Weights of a small GPT-style language model, trained from scratch on English Wikipedia.
Size: 8 layers, width 640, 10 heads of 64, MLP 2560 tanh GELU, vocabulary 40984, 66.3M parameters.
Architecture: LayerNorm before each block, learned positions.
Each number is 500 + 50 x the weight over its row's rms, rounded and kept within 0 to 999. Layers, rows and columns count from 0. Numbers have three digits each. The size before them is the row's rms in percent of the matrix's.

# down: layer 2 MLP down (transposed), 2560x640, rms 0.0215, rows 329-410, columns 240-319
# up: layer 2 MLP up, 2560x640, rms 0.0823, rows 330-410, columns 240-319
down329 106:556455474419521570535454508382443620544484491602464470501577565479564450433475554516468528466458507483535551527458575499450449558508447456411504460529590523498465502457489500508489553490535608421499491447502559555440516503550465406400516424
up330 100:416514463488574455517439425463600572519389456514473502493514484501470499487572490463482477508566561594389442518476511557483507591414552543480501519484505588435492556560516374479559569480541532537493525478502448500481573539537461531473522467
down330 104:529451404464467588523539531529562440524522443489589504505503468563469459468438570530390480471481608554520484516503582495448622511509492513521488400558506603489478443471495483433533474435482395545583461548425572379436465451476447448446496490
up331 101:465523576462445475551510419565580511492460550478505485463483573527524442551452433466508435578529491470404519424512449469461497578462446556452528553541497456479422536548583494480465495408458646442483495481554495521654519520492519480533669514
down331 101:506507503497527492506564546430462592446538399544533481431498489458429531458500499442470506436418544521503396542526534478494487497580498518493482441473479502534514353455493436447519490507487565524464502389450444525520439556425527560481398465
up332 098:484412533449515446508456555398482493490551461548506543482548507485539462546585526484528519524514491560467386500542454438493476471514547532489541420497480527505488454563530466514508466602498495549446587478533442488564456492508476543510531560
down332 100:434478515542378522470545383506443480483547569516612446544538534468470508507551565447461449439498557497514476572541534551559552490565388503505472569452472466528447540501575608474533498509464462500506526531449492504508544451485487598584547532
up333 105:427437547485503506505512519542587460495473485419477503536588510492519502531561520471462502539605482535470382455503452415487479487437498428552383604528515499489535449514400446565568421445473465471417461500575568538517480496528507541464486448
down333 107:445445362550477477479546441451551395449535403414503418430424445504461502540516615566456455427467570472514492485490391492625473412440554454478459489559487462587504539537581503569507569489567507470543434559491457467520612535537456513443441555
up334 099:488525521507474461567556573473528542421522598530521494487439497584523451545480466442419499533475548538444519502512419578514558558556543588572531520513530582491456432460409485638459480463449543459512511526548469344437516482483569484487517449
down334 095:482568434533545548409504522429517457504522421433524526511460431469528536456495419526374539454449514510600410356527540531557489533519532553462479548464478459507571525611447531505471480561450481540472458507448513493492587470445473530544481490
up335 099:556490417413481552482487430567599518449472580537475503499475574440541452422485541470473465436424447521593488465532494440508514539603551538546422447500496454430429472541508504477568393532491458474614489547555425540515499528517486447530496510
down335 099:513525503504520487486493476493443465561530504458447561546506401499504586517448443578559537500527442488468486537472536431511397547511461516462574493561539426442535472546511564531484528592530431498478499538522494516463526599573466507472516536
up336 101:525569450511443375599547428481495510466577556481447634515510515553505526444418474494589480470461540475490522573534468518464547508583430446456519585493440537475415515530457467487508529461494503489523485512512535440520482510431461510505448419
down336 097:523508515422483533514409504466486469557528548534487530433418446406596483510363482498435574477463497594436565539475398463540567556482530522550481514470515554440570566551529506494456527514584477541439532508462425493501562486510469566486513486
up337 101:534481470528511460529537434527571568471516567517486467464557555477452569448448556455499546559555411520478489573483572520520485451557558518494494609416515497466543530531501448599509535617444566454563511474475546620530456492518493449546428485
down337 095:518466502430611481522435493469344431507523507446606550515478596493511527624468506552484482383488560481521584506480523471487554517545483608526467499486498494510507416466510490522572454510510510551503440492480503470477440477486502503508516582
up338 107:529512484517401461530474581492525428453455458475450571511516542567545547454530438462519554530500508562458473446468488491417524543547472469454558455505501502496416371462617499523506560448501597462502454565526453518519513468532472488518489498
down338 106:472594424462542421485448539506512572572581493404493552549458509490519552411522549497484518469449415528547504558489484441476480476499502454523452384533476432548596425510517512537600536557438526516520531565485521424521494512461489622528482562
up339 095:477585418533468499458531456468458553523417475531478487477542471517514518493604441513444433415497535524451532430474572499495484532480516471495564558447486460466512449474592477463379494494505544507443475510533525425499520528525500539552569483
down339 093:457479529563549561572435517551579520483419534511468496512456551583484497555443525438572450521564474541533513509499463438566506514439450521497471399516521497383500641600437485515461410517484511561504456578498605489609482488465488498437490534
up340 099:493475460442438521470611469461500570457509594431525427545520590497472487431489624535540495529497524530523497524542441413521533479416474494511513480573557580429524598425465447411479540490479471436525530455432451459522486551476490521567519575
down340 093:549437435510439548504438433476578457556521440539476498546575439526474570570478466479511529495542564483491538518510556518498503457467457519541476445463514459598545515471476434518508403554466471368504440487478522445530522372464422551486515459
up341 099:497489504404538570515477504509577506544413627409551483538557445496554407575555483548559527567566558527544537574538456411563571515449482566565391551486474500529478498447499506474537548512499510523570490366483581494394435523444451540549571468
down341 095:525476463417452449528568525547530525452507502512471599480470535514392503471506520537563410490441506495441505452573484533454501513392469482492501578481468476507538374534547521455604534494485511525572506495486545413601473493489602525469474531
up342 093:409517550459501541528550417530485507516515469527451467536504483494402459561460450531542499553560489555503484497583468558565622427463485410444510437438587618514437548490463469614475554419606450569509514590445454560516512583518472432530457521
down342 094:492523520455435495445540526483611506420502442517538565488528529498475492492592454484579464523458508571615528452436444462524539462545435493537430482615455494609527421517530435554550567552415604503599485453460541537451460360521560484441567502
up343 096:473521508548512601520453492437484520501526505514480522558480449441560454508544480496441536500506503483553480531478479525560519482504411506433457490446475489557523576566572559522558471563500553604539502530523518533435441542492546581579451551
down343 092:563519498477571417562504493506539472416474497484529551498553606587419470441475478496574464528415452576530424461538466514546504397521535539481471484469568600506521480561478538512498495517500514411437549614506519537438507498481417432465521503
up344 103:526424475465410487489534427561565523551517606510414503446544594539571501622491429492539603482450443449594484543614498468452508520560455499439455491526501437526500516408587562462461511476532521442468600498460472431615483475478465474505418546
down344 104:509496495452453454470445540443436456509465491585449495550476522557462482446448457518519504510561564538477465482535502522516576494451572544491585497567521642565441562517537542535590530482551426459489514513552472541324604537579511432537415494
up345 095:534551539462465501458529620502510502472455468541566560522574506498467410537497539455454497444441568410448541617460505503505459446465505514464597543454589394582462622509451418526430473508521467511515521584575427494527451504509464508455505515
down345 101:442580446429508469529402469457368494462437528541502437618508552443552514594464444515486412491489530503447479511594500536551509473416538542570528531460522543520556502506532509557537486481535544463530502440491461461476452516438477556371536498
up346 115:473493521532528428460489419588427426551463473538418567457432480558458580520520568490513531590562562571586564438473484472604476337597496524490573505450471482511636533490513481538478517535515367472450522427531502460498534506555460499496507492
down346 117:514515467463485480493499545529506470530475468533428585456481482342443513469497496465490594503561539561546501564572501546512607430460548539462589512475519592493592460541517491529475543501507515509489505488544414497464459502507529485531461504
up347 097:490518560459546493542525406546444482553462549479423588467443586509511408473517548595554527482513408542501563484514507516495446410492610425537490508566493521471514468516550440596537521490407520355581435505518435476572561427440552472532500519
down347 100:496453526454575527560385476545541441486446572507557482514453461410458425363470479446418449461467506538481446391502575494436471433413539457550508403525451501553473452503484534534457465461514473466455537591403565467482562413627517464491485527
up348 096:471410421471505636462489467448392573440516537527496545545439450513471537485483605449558478433527481621535486557537456458560483512501521482428466478529482538562507450507455469472513495444523520469532487609426499421577491470431613574451495469
down348 098:532501546564475436521453521507605547494566483515496551495512514459424429587492427522544489492467446493523524558593563488516449415570507554482520479540574496551445520530501461460537502518466420489570417409498546559424491456506545481510466466
up349 098:506566612508476521536441450509449452566503471517455472563500466539526455526449479519414516504502505529482504440528514464460547475505449453424391519566540461469537527469430515513521459513509436416466458548435564501563541505524507381535404429
down349 099:513507558433471447451501558478434596428529478515479403566551507450495409557534473503542518600491493501500542534519538547428480497554443503490487428513451549446483477513490508427597516533551513553570587583499435467442522449427490545503550526
up350 104:451505378456482509524493520541470555482591505552573472366436534558380552506543558461479452471481423510496437500537549527526430504520466552484553481531518512541465528571479545504393566515568574566491470522471521469463483517511535501512520521
down350 100:553615526530449534570518460539526399492491449467480417505473621495616532492497403519464471486547484437554506530447423543503436495471481472570553559503468521441556505470515466460640462487464394541512546429550465575508574503534439353581462490
up351 096:421480474481461431439487375554490495497532445490598533617520509553417465482558510449450511541544555475478469427562510454455460564613544485460556468525534448454510484458509574525477459450541572502510516510434464561455439578506504467527397518
down351 100:405534448477495418557604553410467513518532457544461454500461539499585502475402550464464448461442457515515454587446466462535525568432441551483519578443519538489483540499554519523578459529530539489571479499480417540539472496593425487494542571
up352 098:505550566491522539421520545462446559594451628366516485445452529539577482552543435458532443489525419480490415477432476478482537541432524463561498509485473515399517541536546488538519457447469492487404493478423404477463488527468507448496587555
down352 098:430483501512469445539429486521410386564486410527463538529511516366498519491492516527529474505480516436468586416482384469528512546509471549425594456469497497495459431538509507522499386509471503528554465478615612538533535541385560476579417431
up353 100:530484498467456473591458509582555522533495519491515497568531538488558486522555527508503486484528447456446478451485512573541470570529449502508531576510461521450552502484439543450510480505539560531503521510457525453451468463573451457467567503
down353 100:492449495536437421444516437559512493463470505546493550486425491454533440539542561511510502441488664407556468491514393563546500577561476534542437563437595581519555377557499478587488449574473512394502598550474473499467479446509460455587481367
up354 098:459567442531446540475454517401533522517518481582507465478495459463538494608570555529481387504577549410422531424528487447463528449550562537558443541501474450467465379467470483494494543431507448552528614496455426493517534561507525478606447476
down354 097:488540521527517460538529508615457498470455546443462565488476552484615462534501427435493573521453464491478477589598451492544433512486398515454516496463594475559478463577493449459476489555517485507501441480512455577454493407493541553468424593
up355 094:551567547461460546481472646455499508498517512498469414473552453587508523425561552507520459476617590592570518410423531454427509542523470569499499428506503505481451497421476606568471449474509549566480523428510504475493508520503470570416422434
down355 101:456546499530507471500418486502538495399484498463571442433495474551581496475524528469493519543590441469443520642573588473507476469587483506396427550522513551488520517511529441560536498518628500455515446536506489516532490553489461508519478523
up356 100:530609530520597546425547532490486489505483469495508456483481474575452612587393518520580550488427474437492513564557483512486418550463617485472458478451532494540528530514430551532586465558517550589521449462447377540436541502558567546524488479
down356 098:502429489473467501508425439439437495491482531457526487542434483450464422461522554517505427478461576507529434553512430533544541457530467562579543520540473507542518384452534452475468469483526452459514547542550523461491615493475407625496496453
up357 098:476484522506491508559482490507510515470562416498489497487461504521518416539501574514506545427479586417559499428497554600417473417371529462480493451587542499518511489519578529457499477418390425508467494411440436541599628563500492615512544389
down357 098:476524499563535487505447498559531434563490427512508497578523459487448538574505564520511539491508626560465451453516548528485532521514562529445455556496419481460481510490478429445546457548526451579528432514497443574507569486473505511436558444
up358 097:506562440516484414441570566534459475516480469543468488550473506602530537565553507508489383530488494595480465477587466498498569470395494530424504523541463478539396548457500464534468589478473480551504584598419491543497542476539510500513510534
down358 096:601444489517496561426565482575547551557496473423438461559572510518531447530503415540586464546533483470549480465548409498402501435562521538469557499530454509483631456475470455493399542489542447493546398507485542441434545617495401559465553422
up359 107:515513418563468422543534469647444510386539536579441502576539518473423563485480477486443589533562488535467464489438465443406445535396512558601481450496575566461494503504525490461603465515443501508522489549468527416539481499523431507425502442
down359 110:528488500478457454507469475496495486503522502474563483508539502531529498527520378441479474555501387494517434567496500577480392457389606450466506528472420561544475509597487565468604424542555470528481505528600485454556384561513361514484554536
up360 100:660629505483477495503472453496443520558417415489466450490522499499419502505571497469498518533509440541483484472439521512533511539477451510492476583534489517502509527499540623542558553584517502562509442492494486528556543462437324548433522521
down360 098:618411519494567518414558470495454528521510443575544496509522533536491512596432512503522494448470440561529571461525502524524563496591561603449505464482550443551490388424471489515490498528480654455505474518504514519517478547501516508508382422
up361 094:457491575528457549533409463476507510442519462536522468488509508534476432500583508516455509559544583507519513502462496483562477513576445475495457519589552468442512513547464545487488568409535497398525497480607496546605556454514523507531469442
down361 091:512502449536492460423511493525493532465471382456459445538517482529447541458557512499569485371489448421421493526538474521408430513448681517521502467437528540504529540459523541559555539479384507520538548476583532491612512539411516495498519543
up362 106:487524506381487450454440528520487465470499524446530548498584491457486410473542488481490450429485462560535542572557486547416580517618439544466458531478502551517497568476551484547444462511566451457567450507505451511540440446496401499475483468
down362 113:526457468462481507423502411468551565555461442548511535519556554500531576487491484435448496445360539456586427445533468537425450546562469453561465507524388571559535546478473451473450469475511499555429419514487480536621362519446491545481424449
up363 102:499477496547558494567500443497492568539529456578440456552587492521527493449451491511515513505547550486510436505572574448491538534527509459522495552548518449558469466414510407454438454473476463489421509511503473462532446562512367510485528549
down363 103:535527589457576499564494613550399513483551483484515531427501518468526437401473542431464441498427497519370493428444587417385501449518535459521430519496502524552486522442534460489532505551432536437424549524515554595460498451557469505580514630
up364 095:424517529495453556484518567487550539510496422512512520450532560569557469471477514410521471631574411427502540597463559491558443528533495495458593526447480479476505495545444476537388495495476465533547483466499525507538497457378463470501464481
down364 097:408508540489526522454495508521537509484424496485440475467434488534471510548581539458519463584506520438474463428451554444450428527503578379434463492472523528531559533462450437531544429544584487590475484556515538532502551489491517510537499490
up365 096:569569463483462493471451471442569489477578494499455550524460416473501550524534472509491404502435485462551380477466474512573506481488502544505543495451483418428434452465524516506504606453435477505455504475550460538528536492458555495514593517
down365 098:522494465538484534481529433550462528491552453398508549490464638520520294485476466429551496407438513539478596477454533440485429550566554535472500556550566526535594431440533480451505434483512484487580533468540515447476460452570464511445462445
up366 101:444430597469450547602524528404478450517479441412577532484537566490545441521523497530536435480558527459542528504518512493532518548517440499448468515499501535507567489519490467564553526508437445524469522481589528480536555494595453542500523507
down366 100:480516428520548552478487539509533420449474471484472477498522441432397438400452596477504511496437493525461519586579574493483549577497465519587503538435483519435571500508514489478447518581440572430579482509489538527424428465570506455541518544
up367 097:514521464479577457494571556496498431515438513512499511552453508548596491414458437571426428469504531511527473506525546487432501479445453546532447539422502540468456469524525526468581507486495497452374491438600484431638547490595451537453557545
down367 096:475510481573508463483496404554506571505482543511484530469527525568428501530606516522544465434483519567491546513428538607511491399474506369471445519501453390487448543523477531541437527443524526487529514467543551480405520529476484500571484513
up368 101:435504496418512473489506483453515499449516454485521447539544551446470527459476496446513488463629464535537485412454411498402377560526538517438478472457464568508498494492445498452502458514570548513456528466456494555551535529557455470487430477
down368 103:537464521472454536523503616533367411486393583480564518592566657557489518559517483384540403503517529497515494531479555554611465441423521557613513509509523510493464574457551460489533455469579400463473495565494563474493521415496530474525507438
up369 103:508493508512407528526518459531550461470391447536457479448572550466530489531559497506444430520542402448634484529532497498447425491509473485471535526497517407504478439528477509472582525495524539388494519479574500530556447538466471471474511433
down369 107:529504482508580521517513520525492475483583534471575471488506461429559499590562433568473513509387533547465534530505535513540557502464516465506508581519429492596472478468504519503552517567401484497482480510515468502570544508571481536460460507
up370 100:586461539568556560471501563567444481529526473531516534551576493533500539488524477594472498510502488473569472527559441561565470535520553613627371541515462405445441408536520409468518487515490399524434574448418494448445477469515438472442557523
down370 099:522577498451526457414506498400461408429528425427454497510498561447531341474520447560487436507565571493463402430502503522505527478450478498470467508542510578495572565500536514542473528492491530525493469442486544512536553607590538561424554439
up371 107:493486455488480518570552509554441566539524505512465522511471438595526539589414498556514507410561567545627496538522419464561507483437493444500466451415525353506490420477480484427527418514513520454473442537530522503555483557485416464480497444
down371 112:413567523531530436493463510495483488506473546412573419538513508448538429505451603467511572574571512546497421503490481487503451528528513496503457514526565528499561522521542547450462529564523504610595528553429480493526469581520454481513614529
up372 104:507544542475484532528444488497466509542560463538468414525472472448449418472491519536536478497490462477502490501489535535455473480533643505520474421451559386508518490599568544495504520532483515528537547495399535485571576429486466510574461459
down372 094:455450559499579414490461566516495560473491569334561478523521421504582385529444478482615583437546513526499449551514493546541442526516469540554458545559528498490465469437440526400580418557528495555484557459419521581413523456542534441464566518
up373 105:420463577491510415427521438513447480530546699569486515432510470494526526476468451516534502571582425458475514496439529594536646509406449490546631514441562464524487536584506493424507516451557473478510496439447463570431517508484558462521479508
down373 103:631568476530527634456502477466422491507486464472630473551539584499445423553559411433446525528544534543581519525490386494550593523500508498505551489551539535533469468528449429504347458546494413455590549484448507511461493424469585461479431535
up374 098:505450550476539514469504465436565531511572532552491566417550558523573540521553533539456507525506507462475557474465551546575451473631625445546507515464569560512491585433422602546499461519590564478458490558533473537450415446463481506532464475
down374 098:585527487575536458418513441524418544438445343571463534455544549391444545514483438436459511495476409538545461418506528445434482466369522522438567594471595442497468554512481381516535431496435514408496401561551480559505491559450501554615446507
up375 093:502577423480543540460488512497574479542496472524502507579480531489539486469566475531532544543327546518522592563599524554494576473507432420455458524462547543508396518472556463544444576480451467593509494477543459527438570570625453502468500534
down375 090:442512556426528535447545560493402473477613491499558535551463513438447467496445586621492551412487479570503471421497429535524556417426474487484494415500498484517668476564501562509503538436394506414476524487416533506507500519491500561507465538
up376 097:599498536485634441454582494463533527519528406501383512568447422425550417467536474472467516558446497456580499464500487547421458444562482553519513474451596599457464461562491450473428545515446386511568474492546561391503456468490515598471411521
down376 100:536456519452576476501519510461540507553462471452459492515482579516479509471459575507462494504438447490442528548531532492506499455442543458530489485585464480580477515412588411603474502474498603433466457468561553518514462547463433432469532457
up377 099:526618488523468541455465490462543484472522524649482547392423454525407487495529544493425492544447436553503514435577501563545533552556393500512535438432464474553620523536513448481410505509461487556608533539468501538452461500493488520579437384
down377 097:588449466522457445534572544527522507512513533480520610506398556419550437569366462574531547483510482462492497529488561537451483579616475565505508510434529475467505584437471592471599519378567494426531478500468424465535496495568534577485522538
up378 105:518411430449454477514529450452501560557538466522526477459435466463523556462390582550492595527513474520575465478549513444484445497528502442572412403563570529512499535444501530497531575508497510548557481513455501475459499472472476474561401555
down378 105:514497469478474382563534560554540538474498566375510549462525523628533539522459505579488518547488442533530408461493449540477549446393430539530476526511571458551539493531531463517490548437432489485470562435387532467551538633635372511466416466
up379 100:566507549464522574506557506502455518485555492534467474456506455439491494562510527523598529548491482536414487481484448512442538466439447439486521384476543379437490508555476479524452486536510525510574490549545412511473595511564476510529493431
down379 098:457450522552540560500391498507548477438541497447553446501501593406555480470491510530509499548532580474585427470538472470518487532457423477559418502560452463492468572521611569492438465425636472472516432430463563496529519447532492497464554551
up380 102:567534502555466534430472607500510528530539552466431561463507477494494490466458416563528439427424538497477425549547512460563541447480471552479438550498499428502504544436541396523451457437552469555604469441504554566515536599516414519435447596
down380 107:482538461540622538490472393472503410457485513569541514443502459581490431419516521515491483565485424564454466516489564535474461453570471527564619547378504539501547507500395434518502560618521492497510523526458421485460476458499474534495445491
up381 100:429527505487457474479546438506570574546461493477555501506458524550390507471480435510517522431501296392529453454539433482507560528508472553461446557574557520522578493547490539601559450560483497514529505570502530491562487516580515555535534554
down381 099:367442461644552565523478453531609482417567472489514428603508437576542453603523477421487586505540505491498438543505459552451500579499521460498595474506489460510478472413488531457433488458571596567536505457444486493454527516535532521457536529
up382 097:502606480493490483517463521514473471505537559530575436495491407527448514495486395426538414500504458452470414455574526545489543504525435525515549550478403565383525559515508498524530419541532462519498463533507420531447470568541398477484534520
down382 095:448547509484590472491606435516447504431467534461453491516446567548481555503426510503473515507506507567532532513465429460525414508561492548539522523464454429574479489497426468512572563582497459481522468432442408442465521437560446498490484444
up383 100:469540480439422463570469530581520462427544550502546498535569478485526550492520456523428496578574476500435492535504422571553449570508530450529543495470549520531511544527532507466526523478497539404525460413469410618523493540522499470484523463
down383 096:523480475535492557527438495482511510593480464464641538515524526565434487421475406526544493490507516462395488487400445557593489564415518433460483537450481565489561590529419574508486455540475485516479507425525520554435495528511574389514529538
up384 093:458458489520544591412473490559477479424470469425530517417531418423531470569446448550436465447553581521487498522512521509475468443505470506547532521510491475452474441491402416500486490451577501412587591464501510494561539558497506510524523580
down384 092:588475398489530515442563583545492503569452551404491612500441511576448428442496501588546495496531558463457449584550457416529594593524576512444556513490548598496482515458559460475540410478404535481554571424541513470428505621573531476439543485
up385 099:520492481455555552489482582525471435499448556454435471473525458520450555484500432549452569438464490507586479477451566528489506486449531451603513616439432526458566503465529526451473494520517472539504496415535498524464456585534528510542464447
down385 094:550469526497445465542503448475511542547511581440540483504475528529492507522498445517533498503528568484531525502469481469451505526557499524475487534428452538483496616491440402499433492523563502558461453532491497530525477428452626553435389500
up386 093:541496532580515553460469550493475546478720562498492615544477469546482608577407509485459458573532554531580475492500468499424568496415460575514448436444480509491382587529577426560511472501564495480503511544491536464534541574481496531495500478
down386 089:515483508464516484517470368520448514535344500448497435499532496504449492567548539430483550454507549536478555543471564546501433536469599410462452629504503574453515477448455476452554462480460562481481493470540552486516431444492480471478563553
up387 111:510594538469503399534411481451556517493384521572493577497452614520489512462537447510515466556488524583551534360515438446463406407540462558533436552564608418523578456479484415494449474486456527462446521563489554450422435508455481567407431510
down387 112:531527532420441586523520484392472449493475556456422415485443558551430495508501489429458548458542510499563518446505512452456443508456547538548470482490504532560512547477472519480535451470519473469461472457517468442470539574573540432478489605
up388 112:513459570567520534453583424443478448555493539539545463427519508490480414546504562520501442538536517518540563511550480478433535554570525589562492558531493444533528481559575543504445529553473512515511507531492496439417526528517532455539471450
down388 116:484479520586486574500469534548588462507446582492553445496464467405439593462441538538458503539569459515516508525500561497490481523444506524454490499479507523533528589460523529419519510425560456566547479495417472514466454458552438489524402534
up389 095:443554511579494530400432510567478489562475468453447444411451478508515493520459509531484452440540455466500470490526409561447402504586523435561444458507504505540514453613515534501547531473505501407466511427517547503450521545457510554527518471
down389 101:525421496514553515545568456453522511434517483517566574546488484443592494511507482539589460445606614466400556536463512554596481476446515525495492482502363498498559474410464532494415442554444436424540502464511478463511456627527455614504459548
up390 094:441447463572453526557535489457583469563501388478472504422530458531470480544507537481512436528448471550513498473507511455437493504445523497537514452567513524443445493528451500502508467458613451448549389571514499507463485646519488453467504480
down390 093:440541456512443513408554435526605485427471545531441442451460488423533412490468492543501512449544560520430503471514455561537564524535526531531487516482500499447517571509541532555614444536482500454453510466421481344456484428577501466458526408
up391 103:510479523466514448626446591506511437607545476490493490583546393481557482511382497481489474565512546509572445497445487519466510501534365532559479492493483478472471531484532503482441530449504482511493518476452460474528407521554498517472493512
down391 107:584448559450381404497452545403503482480500471580523503414395542541511500585538446478561409471449304585630421521460509439532456336580488488546536471521552494545488417491505431476561461430498513494510540452477452563519494479447537483432482465
up392 103:450554470542549517522544391548467432549498537559477573511541485490501431523512462501426505535479452466469484518505641459522488472489483533504498449514533604449557407507433507493440515498420535453472489608563576451585423536513530491515517485
down392 101:511522590439595576512432385576511590490500529432475429482492534504431596538540489454450495482515433551550556395560387534500445500531416452473475488569502423523438501502467538544495482509523524487471463514476506444507410496363416526494452445
up393 097:472370500409435452545526536476566538523532575513489578456535471570518492519517571453477545456568514526475451506512515572392533549589495601453539489507531397527482434438504546544505394470450451541459568414526523501459515531578508570466504515
down393 103:492597537464528484481510412571511509447399412439515485522384487477452534520511494484509489533449495523553461447469563506509569497485428527518525493408465487395519447526509414454470549537509496523576483556480432530569575469505543510452482518
up394 092:553487534523435546482477468553447456461480514552413395573433501542546632428511479509626510550478523514493484511520550420488557414437546510476550483505373548522448470481489528507524432566461493519578501527467448555477552445493528442547504502
down394 094:457543492501577397463467619451597573541372486435566509512524481484507565491531551584563602441498495553526442602536499494525453542546481476589428601464471382472535460490556544556418475543578442545467535440527528478514509514586500518454479524
up395 104:587405455430496462513437454608462608507520525538393443569472473449446543578402536413502459527476475483509488445571404480622542481473501453508609527548458472515453446492548500462497500424530460527426518546551546483498474526533507447562495402
down395 106:467507468544544510560502616587483541529543506522451563522543608513471533451408541495426502479471465458544529545418508496514469460491431562470434493569499420531392477493555505473483526559501473525452524464542517548430464480518451445601478536
up396 097:594598504517509476514444612609488460563418511446454529440506455526531564490557525562570494595485487493533491510416521531430438630443545404545416496432580529578506487551476579462555513529388497498510523466409544531510553538529471479621492503
down396 098:512452485447571487443547392430420466467519472507471524423550423487528396587443458459444448525530463485492474481512474415552500498515565506539515538607469406450566497532499530512524430463484522474479513510572483486459429516407515548494406565
up397 097:491476502499545558442494451487500553580516571532439472503509421445416557522507530432488587505430492481476410468438506454498484544542445493498479463551485485454511548544550541474541458428550382511491481546525489579481538418524506531591567524
down397 098:442488520476445460541390478453524564456531479541476535589578527503477585548581522504444409578505531546538384496446485473594471583519485539425515530550495484505483552595478496467444498539461420507507481478426557514404475462522512487437451525
up398 103:562593471495412496464507463490485491432445517470445554552503416500557500520505495589426480529419569538601516560571470533423616533504487495382520468554546483505453466511521481453555526496486527560495463508561524522469402526421480440475392499
down398 105:469532553477542475439558538504494577501460390523548558382607524468534447513496434602513501517577441551528553626559485469447477561490485386483550446564422430546479468493540550504466528476499550532497422443509442548528448530522549552491499555
up399 101:527477536470502505442533511575496567523500483570494577488538504488509501450477567491512418450484425426540499429535511380440490574532504460577528472511550504470501456536509442430517581466560417402455553529461460505561467471526438480556459517
down399 094:588550464424569413485520575436488481429419544514419456516497486455501509526463494543561497445485522462536554496590473566467511504538463620551463542486542500487582538593482481536498484469467556491514488512511374490418564449530427523629614589
up400 090:528499518419480542490484495476435518546617555516540488474486416576556419488463500542490575577513494437455496433429528581491512478478634524555601487388438478418540500533517488518431465483519488537491440425498563589563524510429465476518480476
down400 094:633483453518400545427597469578551505604500469397472469543441478545401461483461485513389551530516585576541458438494432450473446551459459530552494557531439541470544560485524452442517511457559465529572526499506506471451476553549437407491595543
up401 102:594545480494528467502501423510500542517500501528531455554451531495542483499378416501440525462470495381495521471469462473490549517512534427528453537473464401492417547475584450511437559451480523455527502494520449491583563543470495472505588496
down401 110:577424582446550412512445485485411499425522490585469540470444516436528554423483578460556512534508424558602493530484493575545570619557528487483452570580427554506534424511564477478428546408548583532562559569499460536480498482555478394419539479
up402 101:540479484431501405494512496543559471523422627492473485508516521588423530575454544497564561435552479503526511512473577458436560512504434508507526470505447456439562488461466487474563459408496453463436538465539490553538467536455454485552517496
down402 098:596497494500551534494533513559458565471494471543588585488485581519494481522566505636516524473475477460459561550490436545487508479499510580431493538489516491574519456559542467471544361397472540373466489404477551417485520464543491527433521441
up403 100:518419486488469497552503495590567495486515531546433462534509462536440434557522480508422458441508509431425413519427536479512572514485539430503589619594576564498472547460472451521435587454479506472527497347526496412455516488536549417558473439
down403 097:528487516432479506468535449557588588428511433442563519631457491525433524515466508521476546487487539522518554487470532495526509603503399524424561462513494471504516429456528452475543561527640588516460537450486475541469581502496517511468480451
up404 100:434468498521519582527435522545400471504448456578437436473574575528441549482447633451521448458584542380543426449457536499495571540497446568383506459447533500514506421557540512544541497578470556509424590560517609495570531547631554465479456595
down404 100:475567506502536473504487411517597469547423507475505497497568461517480542530577568475511536548473439551493497437486482465557403468544423395496494609377471405530469513446449441506451501411509480526535414465523424473456537524382601520487486471
up405 098:543470537541559592502538403464581433537469496487484512508499414489510449565506438442520532575515540469503471453530422458472504403529487457509545503534495561452463484531498578382444442534536506542472554486474469506524512449485480521470499493
down405 098:499460469476440477587419513545508562542476478468510526496552541544612493541483458588567526519386493432482480480520514470521556574470533495607451402584458619497456454585580439492521498533570483462546474483532512447534585531552533549513517519
up406 096:518451435582453509541558446581484490531535469457534579476501515571550481443440434532478559516600513461533523418469471522406540487418477509502429379431482489550477499484581580400508533484443468520545500522481524553452482492492520442461453433
down406 094:438472513507500575537486494471580459581463519540534494482535446490509537418473512448543473543496598514445471600541501529550521510551559555529524433611495545502438562462407491500482484486478552461480492512537483500496541524418471615496539459
up407 090:450488526547516453515479490555567480501557504514522421532487552506430436430551456515551502547524455483521520455511364503428527444471458457537469589520454476520514477506542435497519492522473492570520458451522518454500510513514534511545477563
down407 090:478493551469507551532474517515488392451418515477560526452490467526567494546512465524521567478468381479475464531473489476554451483570499523502463514469533522524467426527490516448378542502461615420517525537418564572500439433484455446602466423
up408 096:454534464538519428435518522465507433494511465543507572451536491482532542450493497505512507518415536576512462498573494524502613478393619441561502439461500444533401581421479527458503498542564544465501444551466412457454504526483475492540442501
down408 097:485438491438429479497486481513486483544453526438484469525479527548573455494542443589559536601572505376551499468446428403523562484487549483538504523458495521608572443552476489455499424532457572549607568498519473465572515468589508422419412510
up409 093:439492433475544465483523557491579446453476495504611466473479479522497452429619481547499515522502585473511504438530547553486490453485536492499461544562427439546461430586469459495527506412518506512530550509534535496475509558494508522459498479
down409 095:584492544522474565448475550489404500519532556464401448517459482452487572488487500456395607576427472570556465558485513446494519535601520486412356452472470527461487624378493541486508416479568516460381463518540570505495490558474459555537592488
up410 102:538432574545425482487483553478513448563484538577459540464464452571607488452416469551535486429526418478587530625452512377466513484552538586442507502452518487515447447497461602500540583598561467562484475495492474466543472584551497582540504586
down410 098:566469585478407485472435492457515448508420563574514451435520559550452480540540446441545473505536516508528463485543535531460507459431462475511527467452450430414475602496400445452568395439493576511457513560559527506491493468428456516572492389